From a checkpoint of a small transformer trained on Wikipedia.
Size: 10 layers, MLP 512 GELU, 2.78M parameters.
Training: a variant of SOAP for these matrices, 4078 steps.
Each number is 128 + 24 x the weight over the matrix's rms, rounded and kept within 0 to 255. Layers, rows and columns count from 0. Numbers have three digits each.

# down: layer 3 MLP down (transposed), 512x128, rms 0.218, rows 306-405, columns 64-127
# up: layer 3 MLP up, 512x128, rms 0.24, rows 307-406, columns 64-127
down306:157112108173121158125166159149149115146159076112136155106162153163069169133085165115151139094079142104176132127119133107089148125096155148167126112130165162142113148083095137120142080124118159
up307:125134090145109145117113131112150106100127155148121155158079203117140101121082166137141136134132149135090104103086164124114122119085124132104135124125142120093129159154110116162143177135133113
down307:134052140150116117179105111130111138147145124076133163097122150168150102090094155126098116164126134096182164153148125128105128156149130122122101106149160129168133121098123142142097110118139202
up308:088117110157135153144133106125110140126142089131120145111166129102134077124120097105110139136109122128070126119108123154069111153124095055094088190149143135093147146141152122137149166118132121
down308:143124113128145126144103123124114140150124130135136106145134094153142165127145117134139133128107126087135138120114108112187137097143117140148131113129116138163126125161113123112097155121151095
up309:079093134117090175101168152143113142137143121139157114102095137129099140135136127165141119159143143115134110137126121108122156150118165107110096129116139067156113122123118126125105096180127106
down309:101131130119131112117120107133103088156084143145135138119123150125147123088119120167121125107114141133145094098126132142113116104118109097122163117172125151103108142152128149143099181105129120
up310:198161116144133100126142147126150132100090088148096109148128150151109155119096092151137106147137168109092127086117124123133093114092158098115143154122189117126111120138112148137108131092082171
down310:090092150123099129109137135131132117156105095131143147116086128119136127152119106110109139117130167126189115110158130137122138156084172146083115118104082130121127111150112102133139079122163131
up311:138118074145151113123146130148144135180158136114124136145130095136142129173134136128064108122141153185103122143118150121140116093104117131125150119124110130102069141139140112128128116178058102
down311:155114135130096138080119155095150107113083145154131103095155193108081119116121119116150136111171121061132116130101132138106134106171143147113085191156166138124157161111123141132133112144141118
up312:142140089128096111077132131080132140144091143126118134123138159145075151122099130108114068097109133114130098088111141135145145139129115094151128133129116136095150136190082131127154102103135154
down312:101120136105137147124131138137150140165117128141119130134134142112120153087119143123108128117131129131137099148122151117124134083113173161139083135112174187097123136139104086122143095120104129
up313:130142085175160142131141148130128157124128190122130112073113129136171126114116167144124124107096146126127107126109181127126147116131131132119143120138132127125168100116121167111143151128125113
down313:126146099101099118096151094144123117131113097147092119118143153077127117115097112110093107176161171126063124127113109159101128089112201155141158125132149129139122147152138094161157151136128120
up314:087144161152115147128109126142171168109157112086139073121106117118141145110113120133124161112137153123085151133128132120107130130154139117147111111164135138144130157110162115128095139141113106
down314:133124110142075102114126145127171141128116120143168122127108162104139108162130145119107138129185107132096148124183133082128112117108110101127150118123120110106152113136128150124137133169122143
up315:111103114133125164120157095148112126107113139125118127136157108118151135117125066111110156153158167132084095177067130156136127155159130107091105086137152134129181112125140082145117151141105092
down315:126182169084136098121125134101106117105117144073134127136105116123108096125115129142148145124131101107118178120122116111151141105114114146147150160129153083085103119140135128114104141137132157
up316:134087135150103106141121108135098123156155136155112177132137143153101112134126124119178179103184150116105114128161145133151110096178151110132122113094130115103106118155151103174141155102141138
down316:152050156130198140096153126124139126130119147134108086128149161189164148125139149107114150152113102153138090123131164105144114120144133124109109155149161157139113120075100113142129151126106108
up317:070068139108146073175098132148128133119143122181112118135127169179133157147122151115152165146082152135104129144129135097149108104081113141123076085138131124152147123156104089099163129157171081
down317:158132080111109163109132146122102108115094114110141122149132130088129117104094114134173113137121108133151108113125138130112138118108134102105124153111126153109104122113143144134139097134106158
up318:152121132098092128144128141146150122131108122130150158138128142178102122096125092134116123144141130121101145139116166142097071172191158112102136106102139124124146125114129134108132084116147124
down318:114147122108123120136158130098096151117174130136126127091116139113144144184137144136156126073116128100110118147162114119128174092077132149146094211175121138129130126124132158100117149145117136
up319:156143090124129114139134126115104117151138187136145118150147145114122138163135131177120080108143092143092125120108160115171134101112101111136124157108121101128110161116156133125124139118122133
down319:124107114123114141145120131077123137122114101119127145137096139083127138139125159106135163152149141110123139123122116179118138156157126112137102133146132105138105122106147115145140146130118124
up320:120125137164126136138124154108117125147138134104143131116150125121127155125154177145134137104154133165146140137163121151149138118144150145124121095129163146129121138149167084103104126143096132
down320:127115150173105120129127182119115135152102138166106136139135120115127098102139124122134115165083175091169144134097167088149088069161123149119137131129078084127106093103113091144113150082163132
up321:127126128151116136125091112156105087145097117122101097163158138128129083129147149109133135091137133143139125090123149089107145165115114154141103129124147142116146093147157174158133136093120144
down321:108178133094119113125097162135146141135117127126109109140069122097173158114113137153154142130131159202104079115121124113139134082147125149121123144166152095155082212116161108104139149132153140
up322:072143077127105115155156156158114109143111133163092135137124065073148132146158144095108099178190127153128112137133116137095088099135142127088165130131120126137123155152117083175098145146129128
down322:173109134148078140114142157109149108098160137173185122099118130100130083155085128110113155154094135152111113135097117132135089113072120135137088164124136157159114112138133112127133165146157120
up323:131085147154080099123128165111105177131106153159112118126135119136096185123105172147103082142162118120142115117101162152112114120128122166141125116092134160149109149109128113130164104130117120
down323:143126153123115147134109170106097153123098170123147150108151077104126142101150099158104131160195089113093090140078154100107129150109118140119117163123098134178064138096111160147114123100109139
up324:144139119165129110131145150128154116148128095106110088122149117152120159100115115157157118139122077129116118156127135134190124146124134130130173115122114133151109105143132127092106100088138125
down324:126133105156146121151150135143118142130132101105119113137155144126091127142134130150127161088113134130136117163156114155153135113170130112104132131099148088136111107194072121091154120113168067
up325:088123118111141135091155115113155135130145093140072100133117194098154148169110152179115107123123109160126119088082140132129168134168107195089116149123142135126118106127143139079127096147095088
down325:088114112123158102148116128107139125113142088171139151123122154140138132130144144092122137108170099116100131119156173148145125157126108113135098142124128127099126112129109156070102145140143095
up326:134119166156154125118109127132125150139100128135130135138124130159121116102130115075103136143117133112117103112135143129173121096158125136098150161119147151089093102150138134136124148114146151
down326:144122154096107139099137143124120118132105169115136105152140124187178081062096130140122111138172156113171126064109089106152134079175159110139129112131165122126145159097114131136147119130092167
up327:112158078106073111141123099130128135135146089153140089133101150164122102113126145169111136093146122148103127101105144150139111164116138130143152117159085137098087072164129160112120143155147144
down327:113146138150171154141089109159110132120119141098108122171171155116112140136133074128128130098104191113149133113157131159108175126128165125118175110151095078080149139148108154092127117097148120
up328:111100143113115136092138105090079105127143157117169130127121158136120119154087156168090105142116137119141099081127161133164116140084155143122078165117134106058172172127108113121142091108120107
down328:101119132135123184156132100129157143113095118129084120130118069068121106119125166111150146136136125120173144129139143123086120102143113117133146130139108098163131109134156121128122127128101142
up329:121121107110096133129173087117117156134135128142159116153118152198135107152109166117103147160132103161123127115124124128111147149144140136124117138121149127147134126099139092136165133172135136
down329:107157151107166128124118115150116140193125156104076100152128127153117169135123117118114109098116146126095126137100166183157161127111121196121121148109163144116146152136168185109124160122123150
up330:138166101133109115148123142107132147107106101142110125190171149155105140099080158150092125108161133142142132154137167110122107122158137102175132138122095160124117130117159118162140149139117141
down330:150117177113117154124136135123131136094145139121087144081096127097085160160156127120155125153094148112091144118112148123124129105127102140096146163105141113148131132130088133116147129144141114
up331:113178127119087155120141131143128141102137084125155134130115128123158097137140152069139120140146145172165125111150125106163116114118132147172106109126118140162102142151075136124115110130160109
down331:111119146134088148158073164113128102142115099139169140126116139110184137108084138123126108133112137130130137087139131165135097127101152134149098116123133131134081098158130120145147115103148052
up332:150129141114117170130158123129105087131164134096140150134141138136106138133113075082123089124110069133144152148100128151126140084141161082135106105145168120142124117065173110108147127113133125
down332:151095133118102148109131157174107121119085124108141156102094118126123083100154122113118144124153158116139130163138139128132127151119105130107166108165121132152131113136130128135154124141140132
up333:121092110125094141120118132133099156127105128145101097129107099167154120119149107138102157135054097117099143169142112154100174162128126135138108150120132152118124138119108139120150126151098146
down333:132136113107127151086123139121105058152143121179120188112142097159127084114129149176111118121145138144086142146160102140100148156157110076149124153107124107114114123148090167114148134150081124
up334:082106114138085134156123200131129152132150169086135140094132131095117153144131169068111132151124127109151136144174128097156184083127077221129086129114104108122112130135112086052151139136176199
down334:144147142137092111139152110119129094144128151134139161114113134144072118125109098138133098175084114137141116135099194190137099121139140112117115100139112138152156134143165117137143138140098139
up335:113140157123134127114151124136122136157122108105133095120088131131115116134094109084118108113153094121112108083138128121142081132126148114053148150107124156112146144138124150111110176122154097
down335:109127169101126104112095141165124097142127122093163090122114097158162132116109117155115144124140153115114100099111110114090130142129113110125151129113104096086121123109132181073117152172164110
up336:172099131145147162127139128118150120118123132121106137153118148117143123147138127117145133133109123163126135151126134118147147149164120148093108119116118159131088117148155120119142107110083146
down336:117140115128142135098109115133090152165078114128157120144147124075132128095132138139128112132166124138124129094147128135109122127100165075154157096136133089079137083151108130180104130136137141
up337:098096101092128108112152112141140153126130120172148126157099161164112141089129145102118195119143179175106114140139143143118116154113118148157144109148160158083147105153134112126096162166107100
down337:080155135133170126142055137104133151125094162128093140161177120118114126116150132131138144137115112160120129138121117143134096092137122175099092134152136157138138170120120138102158123147136095
up338:130155119131128120112168108126138099100147096146150082155123133136158126125102108173133113154108139088133152140120109201123179157092154092093098151110149111127120139128100150137138124113080102
down338:161159176080196144128137124116096102152113096130181148104170112127145097117106088127172137120138083160101103111143175117140149166106114096117132092183140107171100126068128125135177114075137094
up339:161111153138112138145090121109130135178098136127126121120133137141138131173089170162089147142156137118177139128124084141132137129108110130086100128131123170164125135151147102118130117151102141
down339:120168190132118109119160172167108089067134131138119173137108118178128075113094111152135129148147136133163092122093116126162105139169117165099163111152095100131166091161122141098100118124114150
up340:118131091119104125138073089147127156099094119118099089097130149134133144152124172097148130150104130114148100112101111153157121132167131119116117105115115111081161136077113148137126124116157152
down340:118127125091118118147134148104156131133116161087131118202154114116171104129150110102177124126097175151134102159110150130121161127152131138130149146077117117116089128180133142155114137081160090
up341:129096154118106139129118155118151137110104152119137086102129161122102118141104132102126145145080150140125127112176151132133110151158126147171132087167118112139119144103121108109152107064139114
down341:117146172112124119122096144129093151136154100117161113162128109132126149131121113138098106129129110140154109104134186116111136129118156131118109123139128143099109144134116115104099113130138085
up342:113152135121151164160122169161090130113138121111131156088151139122147082153117116118106139149123121135151104129117120117104084149106115137122147175112145133142165126158123169116119127143125146
down342:123128113151095108132150097117139083146150140119146132108101136132135134124124134150109136130131144150146199123140105128110148130138098106141147152069146111146095135175115117205123154142139102
up343:103087114135123125106156139117137138167127137103130133169131114142136167119134131153094109128140115132147159163130184111119104114124103135162139087143134137152139105144129120094124133168128135
down343:119121138144150143138135115101142107137151123127101119089094126113132067159151115100128159122140114123116128138138111106159111141133086131098158158165152111151099172139114102164160143130125159
up344:129109153122122129089078109123129125119122153174161125141115121151113132049125051135137151146154121119100167136088166134159132138118100084108115135160142159092141170120133089087143170148116161
down344:135123131132135121156107130117111095123132133102125108138150131086127123161144144120130111118111123128124112121158114153132123147107130172146149124095148180148120101120119132120136097132162123
up345:119140112144135159101113132123118111160094123143100097153068123130094108109128157145140124155138121099152156150091119152162108121135121110104130119170105093138103093138112157118098145166168123
down345:120148112098111115105112125140089089124152119169135138132133160113146125149180081108087088143147133130114135129153123081097140127130157154100147118127091083080133147115150153125140132103107113
up346:113125156111100156135156183120090148101144155134097143160152142102169100159121117124127113167142134191123168129125168103133090174105163137098149103143103121122147099129128090154127159169140130
down346:167163150152146121165130121108128120134107128109123116115119132126096129179089121150132100182146090138121133109145102159130128136135119165148082184124128153120143123121130137091140115087103128
up347:108111133107136139139129132122122142125153161152137150142106087144122169160117094110093114110112111133117126111147140106125119162120088149123134103114127145184155105169128116145101188101141132
down347:155160110134106094111138100125120140111136097120153120113176138087166117164160164128159135136107137108117171144121105136125129096135155125157105128150132143152123138148096138146166098095123118
up348:095123142163139155081101088134180138121110107110096109122111141104128138156108140188164085153080138119125165146124146131129118123165142098137130142118123167119148149127118151144113168118111129
down348:126099110113098140138131096101132121122127104156125133183124138124097126100155145144106109117134126129099164116129144122113165125150142151165121111109100111166138141117132145137164116138135120
up349:176126162131103139123138134090119177124106122131089160133091157123072146110058114126097139128105147109124155090128108141119088144107130140105169138141164090114149179129129171118142150109152124
down349:098138158096108131109171106116085100132133127178123134138068176132095103105145156074132062109106127104133152117140106199065113211138122083139145115107113118138177122152165134118141080145166123
up350:122156120114109145131168140139112185152113135169121159144118138179110132126094150176156153124140137150136130118141101121144115123107073120116153147139116122151125129114131133112148147128149122
down350:162138094152125143181107140116143184160123157159166148129167131174136100153091154189078169117124130116143156158126080121081158088139121120115113145124118109128114143177121185089088096077111144
up351:157100143102119151148137149160153097135091090189111095102100102148061120141126138116149143105091090115152133098095131120119158132136143150160108128126153146112141164148152086151141119133100091
down351:129116113133133126127120150115117150152147091122128138131159135102138131137132127129147119095095131113115164147097135129130115115152136097122121124142109140146095114117105095137097110142111154
up352:117113115176119153101114171111115134135149119152137165124099122138138115118117107147122092097100113134127141100111107101119123124111148101143131151135148148131108136114116131146123163126153142
down352:122103120106121119166134118110113101104174131114130131161132153152125144142145131063141090143145105132083130124112126182138117153172140098105149084124090160127145152120133137127165126109152119
up353:110113143149118160122133112129159141110165105125091184106103123127106091121125145106165109112118123138100126100121138140114163156117150162135134149151125131160133122107115104114152130129153133
down353:128120100134131102172140146163135111131120141146202194116137135116121106151116112160119111158151177109119110113114088141115138100137166116125138072091121099148151118093122116135096143130116145
up354:105160144151150140131110105128104140145106117107109123119091093111125079115143137118095112160078127109087109143122098141120146129150144148127153150096149168116156115104177138109154138102123140
down354:119125108126118126119116129125153085090087144143094144174142161121143122115110148128147132112131094117118121130111110113159140085132095102120104125131126091146086129157141124138138141125136139
up355:101119126166119119172135110143106166132165132125132086160101133168078119136094164115098140183117145109133145165132141119139157117140111113123136112144138137128090095149122108120114161143158184
down355:145137121068111146126145137130134139122124094135112131108107096125136118114133120112139131111143116148131130098096118160117121153116135130134126112126116125109152154129118132133139086126143102
up356:142135133133133167124105109129145138092170144116110105123145111118151159097128148111116109140141115134116094132127112103126148123150103149151126134145115136136140171117136130105138137088111172
down356:073114124145094147109159087113120136118142086128124119132148119114114145153110121131084122113173121127127139125165143126123094125105175127079124159132146067104078108171145144151135089113144138
up357:160145155092108140096138108179141115111129121110118113123111129138123148146155107129073113117123119123107128131147106151127143141129151117143128109126107130101155120099125137116122167144064130
down357:162161127141104163143093164106143154147139089122153119112166104137078102116124117117144120142158120096112144124119093078100087142104130101089140185111133179153116133119115095101070098132141128
up358:104106107148144117117113095145141182131121119115146124150101129113143155124097128137100133146088124129133108127134144179142134148123079152088177107126153132177130140138122116110144128137097115
down358:129098125129089149124163174049113126143142135120115153127110112161108131161107114152170144135183118111139083126129085125116131109096115123128137098142148127145103076110115119172095140130124121
up359:150096106126143115120087127128128153127145125125097108087116160134137176085084162120115093128155093072168117131088142117084147075144110148147154130095144131161085112122121127120106106154134090
down359:114141128092079129193113108116138109099119143101126099139106148131151132150131114077159105116118154163120125151069112146141134121140137124163099159166138097107142125088156089133076140118150113
up360:114115176110130134147142097132141108150147133111120135145136125135094108123114153128168102131167101121134164126121139101117150149145130125101156081078119115141130071082153130129090104165107145
down360:129157116151171106167111099126137125126161099121137145141096146165166119122122162122158139152127151161135084119134143161122083111120075114146121122140124117122120137126151119164125159107109128
up361:109105127120119149165143119135158109124165128124132095136164106172149079122118159184157150100124115140142132129127142125129128123144174123121111133134135118174107142081137092139115153146130091
down361:129148149099116124136161137143118139118126136089130142165091105116178154091165127106118161118152134069074125167144131142114162166091114113100114152134144153117161095148126147123109112123137088
up362:127115175172123158174122109111170093139117133122118134118090106114098069144133137102145144100077102103151154127137105154145132129165152127117117143129123155146110112151130143130091156124148144
down362:105146132134129089118126072119111080147158140152079133047108168167089104135068123116145147145116134128121116120131149149121163150158143148169139114104091140130097135138173113094081137106098151
up363:147119130096161150114130134153149099139149129098126140125125144135114115152104126106139160113153158101181161122095105133115134138119116091105137130124144151139104111136133156122117180129112065
down363:214118168117136151122126111130148108111148124080098116096124142144160124158122131111144166135148120122144175109102137123122182167134161084136110136140104111150119119134137128088120092110135129
up364:121126115122149140120159124142147076094157164132084136159109113150160152152142191094152154130129107131173084121142107116149118088148124135086143129151133133119102133129170135124109129110131159
down364:149138153146126113112098111139138163127105149142145087154161148171096102096115158096105119110126147119115134126083143165116150116094109124078092135126126145135080128120117118094088131079148124
up365:144182112149130120142144137127142138165143117177127116118152127146115113149136137116132154138094139155158164112123146117136165104130113070132126123103105129145125105129104121177118137141120093
down365:113107160190134088097116140130100094131112129124087070111118150110122103143120095131105157113099105147107100116117129145120129073127127144149135095099099142140081130113136088151045123146141096
up366:144131128108133114093097133111130155167107128121138113113090117127128108100166098144113076122127106099141112126141143115099111107082138159125131155158111140123149177102144125131117146103053111
down366:130149103112159101119119095160086157120136154088101142106129103173155122142079142128155127163173105150106119138149105106118130130148105119115123116114121102120116085135126147111128134145111122
up367:137112153135098136133143137181140108161144097162107133145146132144147153123118123127087113131114132134170135132140134129163133151116108113143162110161121169139168173139098119131115160112124167
down367:155123144115170091061119123142140097086093147151114130126109121154161115124136145129098112121125135114115145082116154103121155118097154155123099083144090103097143112143126175094110101112136142
up368:100090095140122133143117086137148149101120115153143138131098130144068084162116118155128090143122106141110154134152157160097121114111124148091097101128103140131149130070127124092125157149113110
down368:149136093118152102148107166137134157135125122101148137125138155125114134155119128090125137140151144137104112133126109140137100123117142138101151150136125120130137131145131147153138136147127122
up369:116103133079102137126126097084135127080090122146142112092120100095103107164147140126140150154089146151153153121136124119147150122134129109146107104154176182141148135108166106126122121074122077
down369:129091152129117104177106129134101119137111151072144125157137138107075142119134144093138112150133160095116146154132154092099110158141152134134129133154147118117114115133145110191129130126133161
up370:129098104105145158093146121064146144118086123133154123157168125133157213092103121162102112163155112130144108095100152122093125154165118133125162096110143135120144139113148086107108146165107152
down370:114158104178085170122131121148109113178139146089098123124138087118172106119113126155128134106148172124116101132114176136124129127129125147130101142122099139148127128174124124164105116105137127
up371:108157160141109149079136101128143139107076148146106113137121087145118109112145091127109122126135122149096118115123100112159124155107131110093162131120163135097148113076142150107111162115149149
down371:137173134106135094099112123149159118114145106129140130110136126131117138160105115166113090163138110140138158156163145101097147134117144163160125132140129104136117139165110147126163099127154146
up372:150146144189092139141141081117159147103086143114093137167102178158079144104138103092141136135056158168099151095087134140142136109176155088162083109125161142186113121093183133095104091133166127
down372:116156151137110185162117153104134150172124134172114141107153108105053176143132156147109132156094157129130141134183162128109119079173092114164151156110119124172106100139185080111097150104113111
up373:141163115140143181122096160118159122147122110159117148147069095128092118116063129124105147169109126122157115142132166113131135118112143133155118134122148113155143116129161120151138150129117163
down373:155138148104102090120092134106136125145154121165119150152101070132152171090142140133120115168122156119170122109113123113167105091085141084097119111136115144131127088112126136099133146111111176
up374:125107161119168144111168073090111123118149139092092170088076127127117130122136124097085129144116122146168121142199103153128105110130147154173108104116138103125075108091110088132148133162137115
down374:114135133135128133122091154112134140162134166120116162122168142100134098129140118126145132170076134068118125155138128127118068116149129142134124165080097124077128116136081111120098126097177140
up375:149123130091104132159110135116119152126090069131130160159205103154105144141111110127122132092119108170161108125108144138185106103120079137128166118113094154183151123092056154093127115149136107
down375:140091126122155088121130146166137116119180141112098079105111127098129116131136157120099128128101154126119129133164125156093185132127100148134114109182131121078130142127104100127156172078112127
up376:125131119156105113121080138124151159183153138087070124105129143139135132139143086073121134115082189159127130102113136171174102115080155118111182154106151143134107132085189093152084130114131132
down376:144120119095155156147152163140165104122135118108126128154089181132151108143098109129132105152113109131105162112124122102108103109112140188156138150149089146096126116159103107096102126142153121
up377:102113109117150145127114135101140146097135093132052104126174116116085082121086142092135174101092113109120116112088128089149114148099110128100162162162128098120107137084187105114127084129121137
down377:130133136120151130121157133146102118110127117172125120122139109153149142164136168123094115110126099136110149117105117137108122146135121119144113136101130123093127131147132129118136099139098116
up378:124073121160154143113140138168154134139143113132143167098101144166134100103114143129111153132173132131108129136101081131134150131139141120145120131138109126078140106106166124100155154131154095
down378:084116124158112129134128164160136133141162117122151086110055115146139129143141144125125185116125132102144110182159112171101130167150079151142189104079129149122113121078140146161142131089116091
up379:122142100124129149169143106154092133090168090120088072152125134133072128152130138141087139152136161080172155141127150151108122118144166078149132144086142118151102116158164126112168091124123113
down379:121111133113144155099156125083119139103122109133174125117161142108131153100123140165127124134133144129064115157144125115098136108099110204153088117169085143111104121083169147120140091137128161
up380:135147115086094107161142100119164109154094103114136120121113101182102108170129125158102118159121075126107152101120161093112119080144128159106123107103178124086128107124165125110118151129132117
down380:139154111107124144117092119114123122129106102117149152144165179083156134149108150146128145113114132107094122124132137130106136112120134112124115120142118120152149135143155124180135126125106141
up381:133106148142169147140158158121134188121161169108108099110151173093109171110139167094086094138100131116092122164126102127127132156098137091129096089131113121096084129157117141166117108086127124
down381:096110150096074124136149136107140137137132127113116155166107056170111111150133135096142136112135145171158126118153130131165079188126096097131152089116106125118162150093164144134106114150113100
up382:090126143095114164136072128115132123134138112130155103108133105124150096085104129132157115149110135143128154093137144127128060132126112096111118118151181147090132147103131107134080122099076132
down382:130116105118094130153139127125103080126106105135120114126142119117157146123155108118122131104110137106136122131165113108128146107105134171081114123147119093152112155103154149127111111127148128
up383:108132128134124126143112104099110130141117139124117118117121139171128124107136139115113135129144155136154137129167132126088169136151135152120134095140107151183135116116127167158093127106109092
down383:119154136107167137134130135088099159124186088159129110145125162144134110116141110112092142119157080136073067168153096147118082122128147067124096100143136117157138167134110093090095140154146154
up384:140107138150113146125115120126168097084145125112105126116135139173116117156136110124171146146133137106112128128153112160127144125132141089130120119139150117128094147145038136121133124127083099
down384:169124126135146120101121169127137112121128177093137114164121165142117129157120142140133163144123139155093070122129142127116153100117093159110086144150130130120130154124124120145127140140041153
up385:159123104151054175084151125159112174158119123174170137096120158130138151122156134146128148132120076120147123096145103149116144129128142121164128104144132182127190156103111137117131111132119112
down385:139128134122117138097146126155122153150107127149141131165107151110154132130150180136157136095186128078140134074118113140133141121135098052139119101102118111157123120128144121144145109132118128
up386:135121159132099142143155104153142102129116099158162077138121143119119158101138106135151136158111152133122092139138095118168142145087101118127101165110144147088143128134133095159116145074126149
down386:123106147136106101144129155135075128111137157148161109141078121074120134197110102146116097119087121111124159126141108135130145167134103089157083133087136136117089090117141161145126120124162129
up387:122143140136097128142142140119130108110082102091113142184109098111153137155100134142119068129153126146159116105154116110133120123131151111171119127145149176114128123154144119118148137137156126
down387:106122144105147158098124137092158153110145133100072101106130134092124145097154146131156142140106172112140098101097115086132112106101150125154128132140099117149116110093141078100076136140176134
up388:131132115103131136091131171130119145127105156123142109125113104123108108083129124143114135170111076134130118137149152133118119138139168141143134103136107096096145164134140110115111104122125118
down388:134135167108131118168108092129089124135127151123133142127125149146136184135133135139171110099148136143098142094152125116178146131137125103126133155119142134109135087130140139120121098107129115
up389:108141147169151128149150140167117147185164121095174139130134108108123139102143127132170144157108118169075155123127133116145147121119121113098086147119151111077113131143127139165155131134144120
down389:146100092116104103130073106127140100097108132156118127095124138132113126108156105142127102096132137099146132116149123133136136108161124172133133103148109179153139129116151148116127115158121119
up390:141132146120110138126093144131142144140111148146144102115129099086099129165116160157129097137089118125158156118101185124132108125134137152145117088124115133128146138124140107137122137126172150
down390:130116125142160098095140099132147136131138143124105148124165156126117159107175107138162142117131126138103126101111123120124162167123075139093097138116142158143082139137150117149114114124128099
up391:148132154101133141160139156133163143131153104126144148119089120132118143117131097107128133118179139144158126122106118119131128143079095147133136126126153174114096149147140093108096165107128115
down391:103192094131101120109114114106174104115113157111140166137114151127170145177113139119120121117136107126121078139117133131115088094144087160119090099154086149122123097121156143132121081128086118
up392:068106126138083181088162163075136086084157142149140152117096146121093140175165147151157123116105143143110139123132160129103101132085117132075133117122163101102089139126142120176138126146156101
down392:120128162169092131114130094124144137153120089138118119155109110148108152131125156106119120139148089067159139107170159143140143098112076159094187176119119131074130128135113125119161122140072081
up393:141112148115150142138195146137141145155144100141138126128095102137111132136139163106120134125101140092143111138158117139171135132093128122130140123125138109172115136120122133118156118134130133
down393:129119112195152136179140108141123124099112123115088125113113070146111121159157130143121096112146194135115145112130134120114148150124122120148150139105123129113137119147154150121099132143124100
up394:124144148130117133138143109138135173160117140131125118128130071143103132108121159146134118118141148112125128164165099109167132128160111135116093125114152110111094120171117124114106128108085114
down394:098172126100134092097118135144134137112165088115141164122120131089100143130107085156162146149103134097139157128180134110102139079138121124107128105140116110166137112115124132111144108123128148
up395:139153121143133141132155179130123120110152140134100105092093057104118136165105158137105138108124107106133159161138117128129132129134113125163162122108134143132153111115114127163130143115087147
down395:104139158135134108108118099109125112123149125110159144135159134139106125126160133092112133139146117102123178122116126142095110143174152117089123101110148137115169149096115168131133106174136106
up396:131140159129126122139102173154115114099069109146075152139158095164100125097112121172153147146169115134112148108097174134146094085141131182205103120167096122097085143141111127077137147128132164
down396:116109170148141107156144126124124111121090134173148142132133149101140127087098078095102097119111151136147131107115151139113093123152146141146146113114116147144134097172127110101136137144114142
up397:181150132134107140128102132124122113153131146160148134129125111139125141141129117136127119115146082092172139093108131150135168133122106105124208170126128152106080157180101156106159169089123153
down397:111134152132084155092126122105143128120163057142113085109104116179112084083114079128149135163092130135144119151122167146172147113124098180100116114162119145158129067163150118089117117145139093
up398:136119111129108123114140125153144108115100174117105078101128129170077129141120114105134058099120103140166090144119150113149161131118130121105098152130192161140090157158111135161123161120125153
down398:090127110127123069141086124083192114097143092086136125123072148102114159119119097094138157090129108157121096139096144128143134141134122118132126138093108145139090152172114131074102141148147119
up399:128136143137157158155129120085103108165122171141106127129121099116176159083118108138119122139154109128115120144089115157089111134125120146119171139128105137063143127114131148168099090086123092
down399:127096128137147148169102130138136061135138118103157105145084125137100140144087126103149148133176118121103156150108168180106103155150140052106160110093175126089102191087115103138152131131170164
up400:081148160112112118110137146136169098100140172124171072145077118146131129125151111105149144143161157102175060097105138144177148131133105117147159110139131140137123127108089133118152168098155086
down400:144149095109141071173103114127103133175120105153148146118183139126139106124098121132128157132118086122106154158116107139084122159142132128102075151114127100129115139149144155128128118145077151
up401:149169093144111136084129084124148113113143105114105150100100177088108116139140115127134115106117162088123139131134138112137157152109125107095125109121131115127145105165127083141140125127141127
down401:101122142120139098133104118155109138075202120125116146093102145104155101156125162120115119140116090152132146169090117105165130128127134086133115156117131127098149154093146091112083106163111146
up402:133092138162103128101140148141166117151140162105086127096131159144102138154131087127093126142101135167112118156100114144123168112126110169089125173081151147111113117129154111140110152163121089
down402:127129120124121125141133124139153135120135134142176151179119110114148142132113156147148106108120109142104145120143148130163112159175125127145176139140079130164113154147120158104103135078138139
up403:119106092100121167122147095111130104144142141138185108112105090131082119120130129134086111141074112140122123168147123160107168150139115101132116103150120097168142113166139124136130141124108096
down403:126137141106129094095133143131118142121140136161111118134131096135144121144122121119144154133095153128146127149108101114145101114127130139137133121123123131122140153118094154140078097086146140
up404:146172133168149101190108153107107157126093137124102131129139115128118066111056113131161154174087153130148192137135148116143203109123102168176067140159080098099070101149087098107095100081131142
down404:093136138110166042106118131150133131105127104122144169165149128088109147125082122126149150148151123104117128080164122115115173153174106176135097111134069053145134104116121082151168102127149193
up405:105136107143140141069187096126148076138138145118152115118098107133162132109147135112120143178113094117125136125148155117090164137122116108102139166109118113133147120112127128124125185079106129
down405:078149132145127133177160141074122120115131088130143130153148114111162116080080110114138102066129150175103126085154107165106126145102111137156105096151129184163133116115105134127142105135148115
up406:121129116164128118167112116113126108143094100144113115116113184134157136139118128122134133181140130107160131111106143082111181135150103134110113128148145116125103130140119138150160089142158167